Weights of a small transformer language model.
Architecture: rotary positions, untied embeddings, gated attention, norms scaled by depth.
Training: a variant of Adam for these matrices, 133M tokens.
Each number is 200 + 40 x the weight over the matrix's rms, rounded and kept within 0 to 999. Layers, rows and columns count from 0.

# layer 6 MLP down (transposed), 448x128, rms 0.0704, rows 92-146, columns 0-63
228,175,235,229,234,254,173,182,244,228,191,205,236,272,195,230,175,204,170,190,186,200,224,173,204,193,223,183,196,251,225,108,204,182,141,247,196,170,220,178,167,188,206,173,215,165,97,189,199,137,210,199,204,184,130,206,256,195,210,216,196,202,214,217
158,222,193,215,165,217,177,129,211,154,179,157,197,219,154,224,153,259,204,188,247,138,179,158,157,207,197,200,214,295,274,180,194,169,264,235,231,145,199,176,207,167,263,190,185,179,219,156,214,164,168,212,178,113,127,201,184,242,236,161,178,241,201,306
179,164,179,167,274,191,260,211,222,285,194,134,225,157,246,165,209,161,236,158,219,195,214,211,104,192,278,170,207,147,202,199,244,241,170,162,185,160,218,168,112,212,119,167,210,241,206,183,157,158,191,193,234,171,217,280,262,220,175,173,183,308,205,264
160,253,236,248,208,223,139,283,147,182,205,245,219,185,214,180,195,186,175,207,210,205,213,181,164,225,156,204,204,148,156,238,242,177,176,215,125,205,213,253,259,194,198,240,186,189,196,190,196,170,142,221,180,193,146,224,251,237,137,216,180,161,194,176
179,243,233,251,257,206,168,203,270,205,194,148,197,126,196,143,212,180,181,220,259,198,219,208,176,217,217,212,183,164,151,217,153,146,245,179,273,230,183,193,188,173,189,280,175,244,229,178,226,197,242,199,156,195,204,218,90,274,162,153,232,188,159,154
242,256,217,198,240,241,226,262,170,243,205,145,215,155,170,207,159,162,156,204,201,156,196,211,186,151,150,254,261,162,153,165,197,117,217,152,183,152,155,194,165,220,157,194,168,174,218,256,182,191,243,198,208,231,201,246,175,202,167,211,257,123,170,242
166,177,185,194,159,313,120,303,270,226,207,216,205,144,214,223,195,214,191,225,182,193,180,227,214,201,257,219,106,250,218,182,190,170,160,184,182,287,199,189,204,162,252,191,196,184,176,150,173,178,185,162,238,223,217,153,222,223,202,191,114,261,215,176
245,186,194,182,198,178,174,244,290,259,257,250,233,183,140,198,224,168,134,198,117,263,152,156,104,248,226,156,229,165,186,230,100,112,159,253,161,222,230,241,204,145,233,200,240,177,190,257,222,189,148,200,184,258,179,172,130,195,224,223,171,103,105,185
216,185,184,192,148,169,203,205,116,190,162,180,271,257,214,243,215,133,180,190,159,207,174,179,221,233,267,165,246,119,215,239,208,261,190,197,140,200,216,174,183,148,243,248,190,244,233,243,182,159,243,186,263,160,203,232,230,265,140,301,228,209,179,210
191,180,221,187,181,325,179,238,226,281,266,131,207,207,272,191,170,177,138,186,224,157,174,235,142,187,206,121,157,227,167,189,198,212,230,224,256,246,196,189,181,230,227,212,185,260,165,146,199,172,205,206,203,244,250,181,253,220,238,200,202,233,207,244
131,165,134,112,215,178,156,163,239,106,184,189,151,200,224,191,110,198,188,223,152,210,168,214,195,182,112,158,237,214,206,209,190,143,143,204,206,191,197,264,190,128,256,204,169,164,221,268,268,180,115,190,170,227,143,121,173,228,194,173,260,188,133,241
216,211,276,250,172,249,222,164,262,205,184,267,223,167,244,131,232,216,204,161,223,206,197,210,212,211,156,222,222,161,207,131,246,276,216,168,195,185,177,203,200,241,271,240,142,224,190,175,147,120,242,166,177,156,209,182,246,201,185,223,219,225,151,169
169,144,176,180,190,211,258,162,144,176,248,254,206,194,225,128,126,165,183,132,206,249,223,169,190,192,225,240,230,219,146,153,150,212,168,178,146,188,243,152,162,178,188,179,189,184,173,234,206,159,245,225,209,93,208,265,128,206,192,187,228,155,199,201
221,99,231,109,146,244,174,162,196,281,133,203,204,194,190,178,168,186,228,131,126,142,202,171,227,195,181,181,144,156,231,151,121,164,224,247,182,130,185,204,238,239,267,251,173,196,195,199,168,175,179,212,202,160,201,222,189,189,233,266,166,202,255,205
214,196,225,191,179,223,178,187,252,256,230,189,194,206,191,159,121,288,144,164,224,166,210,254,239,188,190,186,207,203,203,184,240,211,176,218,197,200,206,196,225,251,199,207,204,214,214,146,197,288,254,215,207,189,310,176,170,233,164,209,222,182,158,141
142,181,125,214,215,185,146,196,174,282,199,122,135,146,217,246,248,162,237,235,206,171,194,187,220,218,192,181,148,265,212,202,166,207,199,183,188,252,228,204,187,191,150,231,181,196,208,144,199,195,201,187,223,212,199,243,206,240,272,254,223,219,211,245
170,141,298,180,182,144,145,176,217,179,149,252,245,286,164,236,163,219,189,186,158,276,152,152,218,216,202,198,173,220,265,219,186,132,193,245,174,170,159,186,231,202,200,189,218,181,134,204,220,215,243,202,162,215,183,232,156,208,185,180,198,141,146,214
155,189,157,175,227,196,181,214,182,233,221,229,172,258,218,243,212,225,188,190,223,244,229,133,253,198,219,216,215,203,300,244,199,192,196,192,173,267,182,178,179,186,222,244,193,106,274,266,163,152,222,220,203,187,159,202,242,179,214,192,180,234,226,181
213,178,213,286,104,232,195,176,144,203,219,220,222,176,223,214,249,184,193,158,252,161,99,113,230,186,218,234,191,196,170,156,232,243,164,212,215,182,133,192,243,191,164,142,196,150,245,149,167,246,245,254,183,199,108,167,213,131,209,185,228,197,252,221
142,193,153,164,155,164,173,69,206,236,136,217,255,180,153,206,222,173,74,198,165,172,169,133,183,223,209,207,189,183,151,210,201,176,180,165,195,188,114,219,188,201,154,197,243,208,210,145,155,257,175,205,275,233,202,223,242,159,189,175,153,225,218,166
159,162,229,198,267,260,160,228,142,218,169,175,281,167,171,218,179,248,242,194,225,156,162,219,272,241,208,152,203,215,207,206,167,199,234,194,210,208,170,203,141,137,129,262,187,189,156,146,176,219,142,307,216,222,202,232,205,247,196,228,156,236,168,241
141,197,230,230,213,176,247,233,166,176,180,231,211,142,186,166,205,239,137,136,184,199,165,218,158,236,232,169,240,231,109,205,188,204,184,235,185,198,187,143,203,120,172,153,254,151,112,131,196,232,191,138,266,134,207,160,262,174,204,217,204,197,147,236
161,152,189,277,168,187,196,214,164,139,164,212,256,183,201,249,254,267,173,172,193,226,189,111,259,226,208,221,187,95,198,204,235,230,178,162,180,173,197,171,216,183,201,155,212,192,201,201,254,212,222,227,148,224,278,204,234,134,165,137,159,155,200,230
222,135,255,177,186,162,277,174,164,163,156,277,213,167,189,197,207,194,159,240,197,246,221,177,159,292,157,193,206,173,244,260,221,212,201,162,132,235,169,223,144,200,197,195,183,182,201,280,266,198,183,175,106,186,259,210,199,162,182,207,286,154,251,254
267,194,258,256,209,233,257,225,233,235,211,97,227,209,251,208,185,221,189,255,233,166,145,240,193,201,197,164,281,251,180,195,201,151,216,194,306,199,159,194,132,230,213,201,173,282,231,222,253,240,143,227,242,222,247,245,205,196,167,116,198,142,172,230
208,200,201,216,158,193,188,165,197,240,203,190,204,175,240,230,148,191,217,196,206,199,209,148,233,160,206,266,181,245,231,179,205,195,261,228,259,244,179,212,169,164,161,229,228,176,210,222,217,175,167,156,159,175,162,218,225,165,212,190,173,198,186,228
104,134,250,176,218,208,157,153,161,220,262,203,291,184,225,222,277,156,139,234,93,225,197,177,237,191,184,236,127,249,178,229,139,216,143,191,238,264,266,230,151,232,179,236,151,191,244,144,296,242,88,241,163,216,155,154,176,257,184,227,251,248,198,162
229,199,235,260,213,201,182,201,281,91,211,206,278,203,175,253,255,222,116,222,190,195,211,255,167,156,145,155,151,197,251,175,244,226,110,213,268,234,194,183,229,162,208,174,254,270,210,229,232,260,202,246,242,212,222,145,218,198,285,200,227,196,225,209
248,200,273,217,210,134,248,177,177,182,243,216,163,232,170,233,213,196,281,249,227,230,197,132,189,171,251,141,246,191,155,197,241,227,268,258,262,204,208,126,165,215,243,256,141,211,145,144,196,180,163,239,201,162,173,177,217,179,137,225,238,186,183,286
171,157,142,131,209,224,229,188,224,89,213,175,196,243,213,139,199,286,167,206,178,178,242,179,185,184,157,204,179,228,181,184,188,215,234,192,209,198,285,156,242,131,232,199,153,167,187,200,205,159,268,203,212,214,169,150,211,213,211,276,188,195,166,219
189,181,180,188,206,197,180,188,200,208,212,226,122,194,204,148,207,205,260,236,260,183,229,252,163,182,173,223,177,256,250,196,197,128,263,180,223,234,213,129,199,209,229,222,155,186,210,238,94,162,153,221,203,239,178,200,211,221,282,172,173,185,195,200
234,189,215,184,170,162,243,208,220,189,197,252,245,182,178,151,84,192,283,135,163,234,226,281,264,212,226,204,175,213,247,204,176,96,199,191,217,197,216,214,206,167,244,164,219,139,182,270,190,164,180,200,145,230,215,184,218,228,191,169,166,204,213,254
175,171,218,136,250,250,232,241,198,180,209,114,155,224,135,261,187,247,153,192,143,158,199,217,242,236,189,161,95,198,207,86,172,142,173,192,141,122,180,212,184,295,200,224,188,185,164,132,219,164,150,204,233,154,193,217,238,239,258,142,187,195,215,271
193,225,183,179,227,208,270,195,211,169,291,96,207,223,261,216,175,134,215,132,320,239,226,223,173,171,264,231,173,172,185,205,191,241,179,243,188,139,183,158,186,143,123,199,150,237,218,239,224,190,192,192,236,234,180,205,137,182,235,219,236,203,198,195
230,159,138,185,195,271,172,223,166,155,206,195,281,115,274,231,222,194,141,200,240,222,140,223,237,164,206,214,232,185,249,225,195,200,96,228,189,233,215,153,180,219,217,194,213,223,91,190,200,171,216,143,210,179,176,242,199,217,239,214,245,228,217,212
190,211,182,263,235,229,221,151,256,200,189,156,161,203,201,205,289,242,218,186,215,217,186,152,224,139,241,226,256,200,241,203,236,102,201,188,214,209,154,278,166,166,175,195,282,189,194,255,225,188,218,205,243,207,217,238,217,248,187,203,137,205,182,225
204,213,223,207,211,161,139,170,272,244,195,159,333,181,239,240,124,240,177,178,212,175,236,201,141,181,137,187,190,125,152,220,283,235,225,217,221,181,217,138,257,224,264,160,227,227,196,235,241,200,183,208,199,152,216,265,210,224,197,157,210,117,222,226
212,160,184,254,194,228,199,137,191,168,213,180,224,199,209,237,228,193,254,140,262,124,228,263,168,157,181,177,207,271,147,210,217,252,239,174,164,206,165,141,254,119,164,220,174,286,233,276,248,225,184,214,219,258,169,223,178,185,165,135,138,178,249,134
158,166,204,177,225,251,238,185,228,154,215,187,213,320,177,167,224,210,192,149,184,222,192,221,213,183,198,169,192,156,254,166,231,242,143,203,169,153,183,176,219,175,215,140,201,188,189,260,265,189,176,151,244,191,226,187,214,230,136,200,190,152,203,223
184,162,237,152,254,229,216,195,262,172,187,158,192,185,231,210,196,113,186,132,190,244,288,226,277,211,200,194,182,171,242,211,233,229,212,126,208,198,176,237,218,181,207,181,167,254,160,244,185,210,147,219,257,287,188,171,192,245,184,201,197,228,238,246
172,203,147,199,162,147,173,242,233,193,143,218,205,191,161,192,255,289,252,137,170,193,203,194,156,183,227,215,207,161,329,210,165,232,182,125,209,210,217,252,212,232,152,124,119,172,255,120,149,192,193,297,204,233,200,145,160,254,114,233,227,225,236,212
172,226,254,230,175,127,229,244,169,217,224,148,157,241,227,136,211,163,158,217,172,269,235,224,224,223,211,204,145,207,216,262,218,218,219,256,169,234,249,181,142,166,231,156,205,129,158,155,85,165,247,177,239,196,216,177,233,227,177,223,164,151,181,172
192,203,206,303,238,209,280,204,174,235,224,109,275,188,220,265,222,270,189,172,246,174,221,113,182,202,189,248,229,264,216,205,238,244,186,158,256,190,160,241,223,148,191,245,227,242,204,162,189,171,136,195,197,160,281,218,242,120,167,197,204,240,225,253
253,242,219,244,230,164,145,159,201,244,181,212,240,162,203,151,146,242,261,204,176,253,193,171,163,181,233,249,214,264,203,234,174,184,168,217,208,178,185,249,204,230,190,222,189,138,136,170,234,218,189,174,184,218,131,197,230,210,161,189,213,181,194,185
190,191,243,206,262,180,257,187,154,291,192,195,204,142,210,238,196,206,206,96,170,201,165,222,136,257,179,180,259,191,149,246,242,167,277,206,160,172,99,178,213,210,151,188,204,230,157,229,260,182,172,177,212,180,218,257,215,145,95,190,200,167,194,217
195,250,176,184,252,183,189,157,237,211,241,222,269,167,176,172,134,217,190,130,159,131,193,136,233,212,239,230,190,278,211,157,156,221,210,170,155,172,224,195,212,157,200,163,147,170,212,238,182,232,187,196,178,135,189,201,165,154,234,228,191,187,186,194
180,110,140,152,200,239,131,243,215,190,216,193,180,109,136,192,128,138,273,240,222,218,205,176,177,170,208,256,240,128,164,195,197,203,223,235,147,106,225,116,256,226,193,167,273,169,141,193,178,145,187,218,219,197,200,197,245,184,213,188,183,227,171,178
235,281,239,245,191,133,185,237,204,198,221,203,240,226,163,167,198,237,294,200,180,168,151,176,184,144,110,195,231,204,259,275,129,195,199,177,131,171,254,272,207,202,177,228,218,165,208,269,197,168,124,188,130,277,178,250,210,276,206,222,266,288,231,246
171,201,274,123,243,203,243,208,242,217,167,196,206,199,231,139,209,253,173,268,148,230,242,283,194,215,191,203,132,208,218,207,216,195,232,179,211,213,216,228,171,272,269,250,156,263,228,186,204,192,204,194,178,161,258,165,220,215,190,171,148,268,194,236
229,184,267,237,224,209,266,160,139,174,137,230,238,211,217,259,229,92,237,198,193,157,178,89,168,205,156,224,172,194,134,253,135,146,292,150,177,179,178,192,186,193,191,207,201,249,237,196,195,291,205,250,178,175,262,187,184,199,219,202,193,280,236,212
237,216,140,245,195,214,265,244,224,201,191,121,185,181,223,253,250,255,155,171,179,188,216,226,179,253,227,208,207,237,186,221,218,85,184,220,197,216,229,158,241,123,282,164,128,176,247,218,148,185,212,208,162,147,214,201,255,166,178,209,224,191,224,152
203,203,222,286,209,222,223,187,277,165,195,163,162,249,133,244,201,298,244,175,161,174,168,179,178,216,152,213,197,259,225,151,201,220,202,140,201,164,125,262,242,201,173,151,222,135,231,225,207,164,154,261,188,186,139,155,234,220,269,182,171,172,220,232
211,221,143,225,242,248,234,167,177,177,205,203,130,219,260,118,147,117,122,116,151,196,159,225,194,251,228,240,219,198,269,131,183,255,151,153,196,199,217,254,232,139,277,232,208,189,207,225,242,166,165,259,264,171,229,165,226,147,219,203,192,215,176,159
219,144,188,260,196,221,166,266,237,193,196,191,268,146,240,163,258,189,246,276,235,171,214,244,198,160,249,211,199,201,274,257,234,110,222,215,162,199,180,160,164,221,270,170,173,201,284,167,305,235,163,230,211,234,211,188,207,207,204,223,200,226,240,249
219,229,214,195,155,201,185,215,207,230,143,153,303,183,252,188,122,132,112,207,243,169,168,172,206,161,162,146,183,221,222,156,214,221,313,277,189,112,178,180,226,165,178,164,177,207,190,185,153,226,250,210,148,207,141,214,202,228,147,225,225,258,109,134
# layer 6 MLP up, 448x128, rms 0.101, rows 93-146, columns 0-63
218,167,185,262,242,221,145,156,177,195,180,178,236,154,177,261,271,150,222,200,221,235,214,239,175,187,239,171,166,168,248,177,232,169,251,129,236,238,253,314,173,240,173,211,169,246,203,291,130,169,213,192,202,192,288,191,178,133,236,190,258,142,181,206
227,208,146,251,230,102,231,230,166,230,194,203,212,175,160,159,249,275,264,153,213,229,240,281,205,222,226,235,216,223,199,259,163,221,238,252,229,266,188,136,194,188,228,284,186,168,211,197,214,255,197,170,173,275,210,164,269,280,239,202,201,210,234,275
223,212,203,148,184,114,228,206,197,240,209,178,158,222,145,259,246,190,235,201,183,251,202,249,149,205,214,164,214,236,219,193,231,220,233,175,295,209,179,215,236,203,205,196,199,175,183,237,245,225,236,206,259,188,176,212,198,191,236,157,229,249,222,240
243,223,86,278,256,144,153,194,208,144,220,176,203,264,230,185,174,165,252,169,210,193,139,137,170,188,197,202,128,155,201,147,178,250,130,257,178,230,204,157,206,146,155,203,281,158,202,260,222,182,163,213,180,204,166,260,256,208,207,182,237,151,206,214
250,217,219,180,218,132,217,162,226,177,238,151,195,200,202,226,206,234,203,113,229,227,159,256,118,162,268,116,139,157,219,246,256,239,177,266,264,215,192,253,224,181,169,236,268,176,183,219,166,141,151,197,279,257,157,169,229,137,249,158,189,208,225,211
205,200,170,231,129,159,227,193,231,162,174,206,162,158,227,230,224,186,218,231,259,228,159,197,116,206,218,180,106,151,168,253,228,152,209,227,285,202,149,145,150,225,207,167,166,211,147,211,226,156,266,208,220,232,253,192,312,155,164,159,184,136,187,205
176,196,208,235,271,186,174,176,232,178,185,135,174,172,215,287,246,266,171,246,160,151,199,230,258,144,214,242,246,185,184,118,148,192,239,215,192,248,166,265,241,225,180,226,199,160,234,172,183,263,222,201,210,195,324,240,293,192,240,194,201,112,177,226
223,176,224,221,246,187,253,205,242,203,183,226,168,197,248,130,190,194,196,192,247,206,188,230,224,220,191,222,190,236,226,248,164,215,257,216,175,184,275,111,251,202,213,229,204,241,210,134,218,232,170,194,253,179,218,212,245,124,201,199,173,125,171,185
170,209,220,205,232,167,222,209,135,206,195,259,145,91,190,155,273,226,276,221,219,204,284,137,244,170,200,222,188,154,252,189,131,267,224,295,184,215,194,171,260,193,193,239,216,210,258,198,233,164,173,149,160,224,192,148,175,221,178,273,211,227,213,282
89,181,255,250,222,218,252,202,194,243,224,247,250,196,212,189,184,200,189,209,191,168,154,186,238,199,298,215,211,231,143,184,196,226,249,227,170,148,197,191,308,124,187,158,200,270,197,229,198,231,211,189,171,191,293,226,177,143,99,189,124,94,258,267
223,203,206,222,219,160,161,251,228,183,235,116,193,186,208,188,245,219,251,216,277,188,192,249,221,184,244,171,138,129,184,303,191,249,210,217,245,165,169,203,223,249,142,171,203,219,226,133,206,183,239,189,168,161,252,193,148,98,306,155,204,166,238,204
200,203,225,234,187,153,156,249,273,172,185,247,233,157,121,241,205,182,218,234,244,242,203,171,185,185,218,176,106,203,254,219,186,151,262,189,234,266,164,202,158,219,239,212,200,130,139,165,179,128,187,144,221,230,210,155,280,156,237,197,171,211,114,266
147,233,143,151,249,165,219,170,166,120,261,225,184,189,200,213,281,147,167,253,239,182,162,183,241,183,240,167,192,170,158,216,174,195,228,168,187,253,200,232,171,167,228,192,245,241,173,291,234,124,121,206,181,188,152,194,190,218,163,219,171,286,194,199
235,209,135,209,172,205,148,231,237,233,176,219,187,175,226,198,189,192,212,214,200,176,201,131,147,123,149,222,147,260,192,179,153,212,214,189,262,176,179,227,109,154,211,236,271,205,177,254,173,274,226,228,182,213,174,286,147,201,167,211,166,171,181,147
99,185,156,220,233,177,237,164,186,168,206,238,231,223,183,119,168,266,221,163,137,228,219,244,219,168,239,187,183,176,222,273,182,226,241,267,154,191,128,248,255,206,166,176,200,120,236,228,208,263,209,229,245,174,248,200,209,248,165,189,146,185,225,251
175,214,237,245,191,176,301,227,248,183,170,135,232,134,113,222,182,244,181,223,194,192,257,241,222,146,242,227,202,220,208,185,277,121,234,167,212,155,221,187,244,193,159,253,208,217,183,233,172,207,144,186,213,246,163,200,181,128,232,210,154,196,203,257
158,199,146,167,206,139,193,176,226,175,179,171,165,172,186,133,171,182,190,227,230,221,154,156,154,100,211,233,133,174,249,233,195,249,196,170,205,174,224,246,199,174,106,185,169,239,211,236,202,266,182,165,167,198,140,225,224,255,229,209,180,203,142,146
217,217,214,192,126,204,200,255,164,225,147,240,250,175,138,208,199,163,136,274,233,189,203,208,167,170,189,240,251,286,170,224,264,267,254,198,271,290,180,122,224,150,246,249,152,134,174,156,145,125,232,185,190,165,211,194,240,245,134,201,145,123,235,215
249,278,142,231,176,287,208,172,282,266,268,231,192,147,251,268,215,182,149,192,160,229,211,204,210,208,181,200,246,232,212,221,141,267,251,156,187,248,219,175,165,246,201,234,227,279,200,207,233,253,135,223,227,196,189,156,151,160,163,222,182,261,228,188
163,194,123,304,173,186,255,153,204,205,232,245,138,245,203,193,195,215,221,242,235,199,230,227,209,167,232,176,170,222,179,182,257,193,195,180,197,276,207,202,242,151,166,170,239,216,213,221,158,158,190,160,257,132,147,167,228,125,136,181,224,191,231,157
171,192,208,203,222,169,260,196,185,139,240,160,238,195,219,152,171,257,192,148,274,300,210,215,267,221,268,214,193,255,146,238,215,197,214,250,135,197,248,208,137,123,158,148,211,158,162,175,280,262,214,171,218,195,180,162,202,217,240,208,226,140,126,186
268,183,188,135,223,143,148,181,192,196,208,173,262,201,220,211,269,224,150,174,220,201,229,233,204,230,228,246,178,253,230,219,183,194,143,167,274,222,192,179,183,190,196,183,201,153,196,223,121,214,190,120,187,259,183,185,279,225,109,183,181,227,291,206
237,212,136,110,218,164,163,234,220,142,145,161,224,183,211,222,221,244,153,185,248,245,201,186,179,174,194,216,230,222,220,207,171,156,115,225,217,198,143,163,229,167,221,221,170,235,184,254,175,167,288,171,221,201,201,137,253,185,222,250,177,299,184,174
282,201,144,252,230,256,196,234,237,123,220,216,177,166,227,154,224,199,285,216,258,184,140,281,179,204,192,189,147,185,190,213,163,176,153,227,231,228,177,176,261,206,250,168,196,204,174,206,186,158,112,189,177,211,90,205,222,175,200,220,230,233,253,269
165,215,179,226,211,198,216,171,216,157,204,186,231,145,148,176,209,220,210,208,197,206,182,213,198,212,189,180,239,129,173,203,207,216,194,170,180,156,229,242,215,229,247,186,166,210,213,148,236,218,187,224,222,227,246,221,215,195,236,177,200,209,248,173
256,209,136,303,253,265,197,270,173,258,231,134,200,214,169,116,178,180,224,207,257,173,173,192,168,194,217,220,266,277,160,287,169,146,207,283,235,192,207,159,270,199,169,259,170,193,202,105,164,144,211,235,294,186,217,156,215,199,104,213,180,149,211,199
177,188,156,198,195,195,278,273,182,222,216,219,140,197,215,192,214,214,263,243,223,228,213,202,208,218,171,275,162,248,146,204,277,279,240,149,201,191,217,166,175,178,132,191,227,236,215,164,164,152,217,205,176,180,225,205,127,153,223,195,227,239,139,192
185,270,205,231,216,265,279,165,197,174,182,238,213,168,214,141,160,207,245,95,168,246,239,100,282,227,296,122,219,180,248,192,186,226,263,217,169,232,186,160,153,190,176,137,182,203,181,145,224,189,160,189,215,212,167,197,234,281,118,221,192,168,146,190
189,241,169,175,236,214,220,209,175,221,202,232,256,221,164,174,137,236,197,249,201,162,158,153,250,149,167,233,210,218,172,220,209,165,186,197,194,193,232,224,180,147,211,189,211,208,169,193,179,241,188,256,202,162,136,249,224,192,139,217,232,173,172,224
199,224,287,246,204,206,136,251,234,166,250,172,158,104,199,191,229,197,220,205,225,191,226,200,158,165,195,252,190,184,161,205,196,170,238,255,225,245,159,165,225,132,176,255,195,158,167,194,195,162,217,153,194,264,219,246,163,199,169,153,192,167,219,158
203,223,151,182,205,242,141,189,208,217,194,170,197,265,133,240,123,180,105,154,169,148,212,68,193,186,155,205,222,180,84,267,244,253,142,159,227,172,180,146,123,229,170,253,171,217,160,168,223,237,231,260,196,144,156,276,278,238,121,250,180,184,235,226
128,213,234,145,220,151,260,234,119,188,222,247,226,219,241,269,284,269,250,210,318,120,184,131,296,135,191,156,129,180,169,177,139,227,211,178,240,272,154,214,223,133,192,177,168,223,220,238,160,243,164,208,148,164,160,231,198,195,165,276,227,221,184,230
206,170,268,164,187,245,138,160,160,241,165,217,191,126,132,232,238,269,106,262,170,204,172,174,120,196,182,173,215,250,130,245,170,248,258,179,235,165,201,172,202,177,199,130,208,187,166,175,177,228,241,190,158,203,218,170,247,230,224,256,193,272,249,171
245,196,185,201,162,164,199,76,217,216,235,232,187,154,225,152,188,267,211,221,222,252,162,156,179,170,150,204,226,249,232,165,246,299,185,145,215,145,222,260,193,205,162,211,230,154,207,174,295,284,181,194,203,212,181,313,176,186,142,237,250,179,245,197
228,194,176,145,155,231,142,227,274,259,201,228,203,158,187,195,184,160,198,194,182,140,161,233,137,183,238,200,153,215,185,178,211,200,225,169,310,276,241,146,179,216,231,199,203,253,241,179,188,185,194,162,198,196,101,192,191,188,171,161,191,146,258,230
219,250,163,307,188,203,221,215,223,121,216,202,216,151,237,191,198,141,134,215,220,176,238,168,270,153,210,194,215,217,207,108,241,241,162,181,206,153,200,122,167,115,264,199,177,231,206,154,186,264,124,220,220,217,130,218,181,195,150,263,204,154,176,145
197,186,174,241,187,221,244,190,142,186,205,230,191,199,161,154,122,183,191,198,205,220,133,110,206,261,158,206,189,179,204,174,181,263,166,164,231,218,154,181,196,246,185,206,193,191,221,261,230,204,252,178,151,214,210,194,213,275,293,221,198,265,178,224
275,227,133,291,181,197,147,266,179,173,218,240,179,145,195,234,263,172,219,185,264,242,184,222,181,168,254,162,183,253,157,263,202,229,209,252,179,162,270,216,238,254,171,206,219,270,183,146,178,260,189,145,204,186,205,161,175,215,188,230,157,208,188,211
300,195,161,214,203,227,187,202,209,207,194,224,211,210,191,286,225,169,229,286,259,215,188,219,165,239,174,197,199,209,193,199,209,177,239,195,243,204,199,214,209,270,164,170,181,248,191,140,166,298,203,220,214,187,223,207,223,267,175,204,239,192,271,202
195,261,228,114,194,154,244,209,137,245,239,221,154,181,190,200,233,165,175,237,73,202,204,216,202,155,192,204,270,240,178,171,234,203,155,249,157,174,134,227,177,156,225,255,239,183,157,245,221,232,151,185,191,177,227,256,283,180,96,238,108,188,239,222
264,168,236,183,218,165,155,194,276,156,178,193,134,108,174,270,258,179,232,167,249,226,229,123,138,161,182,196,283,220,199,277,200,197,265,162,180,207,195,203,171,229,141,263,221,187,200,112,196,240,187,159,215,200,246,124,221,175,244,185,143,190,235,198
267,185,189,233,223,142,204,277,267,147,238,224,282,184,223,262,215,236,213,268,222,213,254,229,212,171,201,238,161,260,251,284,246,223,165,169,290,311,256,199,235,305,192,194,248,194,190,189,114,152,221,96,196,170,112,204,234,244,176,176,209,250,180,275
127,199,150,144,147,232,243,160,218,110,164,225,162,256,146,150,220,194,205,167,228,173,171,245,229,234,160,236,230,176,216,189,171,201,164,134,183,211,221,187,217,161,225,234,270,220,180,178,221,201,200,185,255,186,267,183,194,197,202,202,190,237,234,171
286,185,195,185,169,169,240,215,242,248,167,134,313,171,210,150,182,176,189,245,202,181,169,182,190,166,171,189,202,189,161,202,234,187,132,190,278,176,183,146,209,214,254,170,249,263,170,251,152,231,231,187,158,146,188,193,195,238,166,171,206,201,138,177
194,173,212,215,177,268,189,221,201,253,204,192,203,204,173,185,181,136,164,145,138,254,309,175,157,198,217,257,186,200,168,230,255,245,213,214,240,224,241,251,138,249,84,174,220,235,248,177,188,146,233,215,243,217,159,185,172,223,222,258,219,142,147,226
137,249,219,208,210,156,199,165,148,199,252,168,238,284,238,194,218,256,194,139,185,223,212,192,223,231,165,237,172,176,238,187,146,240,193,166,229,282,170,253,236,262,235,216,198,138,251,238,193,210,229,180,182,193,241,199,198,216,182,214,183,217,166,223
224,223,147,220,267,186,219,253,170,156,206,159,175,244,182,253,202,246,175,133,247,225,163,163,242,199,155,275,280,192,202,143,201,147,230,169,249,226,182,228,324,202,205,206,242,203,133,184,162,164,218,179,190,164,223,182,198,161,246,126,196,185,163,189
144,189,275,186,180,197,261,230,154,202,244,172,126,158,239,241,260,210,171,204,162,201,232,214,223,226,149,210,227,239,220,177,200,246,225,231,160,221,179,194,196,174,180,203,140,207,188,257,213,179,182,177,204,251,139,143,209,226,269,189,217,299,226,248
222,201,160,259,206,213,191,187,220,227,189,107,250,197,215,172,164,235,240,242,272,160,235,281,168,204,185,140,150,279,213,165,174,279,232,246,177,160,171,171,192,142,223,239,182,227,216,215,132,175,197,225,269,327,204,238,111,256,162,175,266,226,170,203
158,227,213,237,276,204,198,214,160,255,200,200,173,242,262,165,230,215,199,167,159,224,202,195,213,112,262,216,197,203,174,197,202,178,246,236,169,270,160,233,245,152,194,154,154,167,187,224,203,213,210,205,156,201,234,100,165,187,160,273,147,177,116,264
246,209,161,213,161,159,183,209,161,190,191,268,136,176,221,186,166,180,195,222,257,200,155,203,213,227,218,199,289,170,121,248,236,291,242,248,200,268,188,176,134,229,126,206,151,238,197,201,194,209,235,220,182,163,124,186,259,236,179,226,216,227,218,156
173,182,222,166,198,172,221,143,227,168,251,233,188,124,201,207,209,163,149,248,250,192,167,176,280,214,243,274,164,185,111,224,168,214,193,182,188,248,132,94,236,177,203,200,167,256,178,195,145,191,267,203,194,170,163,174,202,212,208,200,149,220,199,167
154,247,221,137,142,239,230,125,192,226,201,208,197,253,149,234,234,218,185,224,188,175,219,161,251,205,206,207,197,262,219,177,178,175,243,173,226,221,205,213,266,212,189,224,299,202,230,213,258,175,276,198,207,192,193,259,163,232,223,245,165,171,97,184
261,233,186,197,166,185,238,127,308,166,258,230,169,236,185,192,174,167,184,245,233,233,225,186,214,238,218,246,155,193,162,192,184,246,166,136,228,155,166,233,188,226,210,236,206,177,191,205,222,182,135,246,254,210,75,213,246,240,138,289,185,185,237,228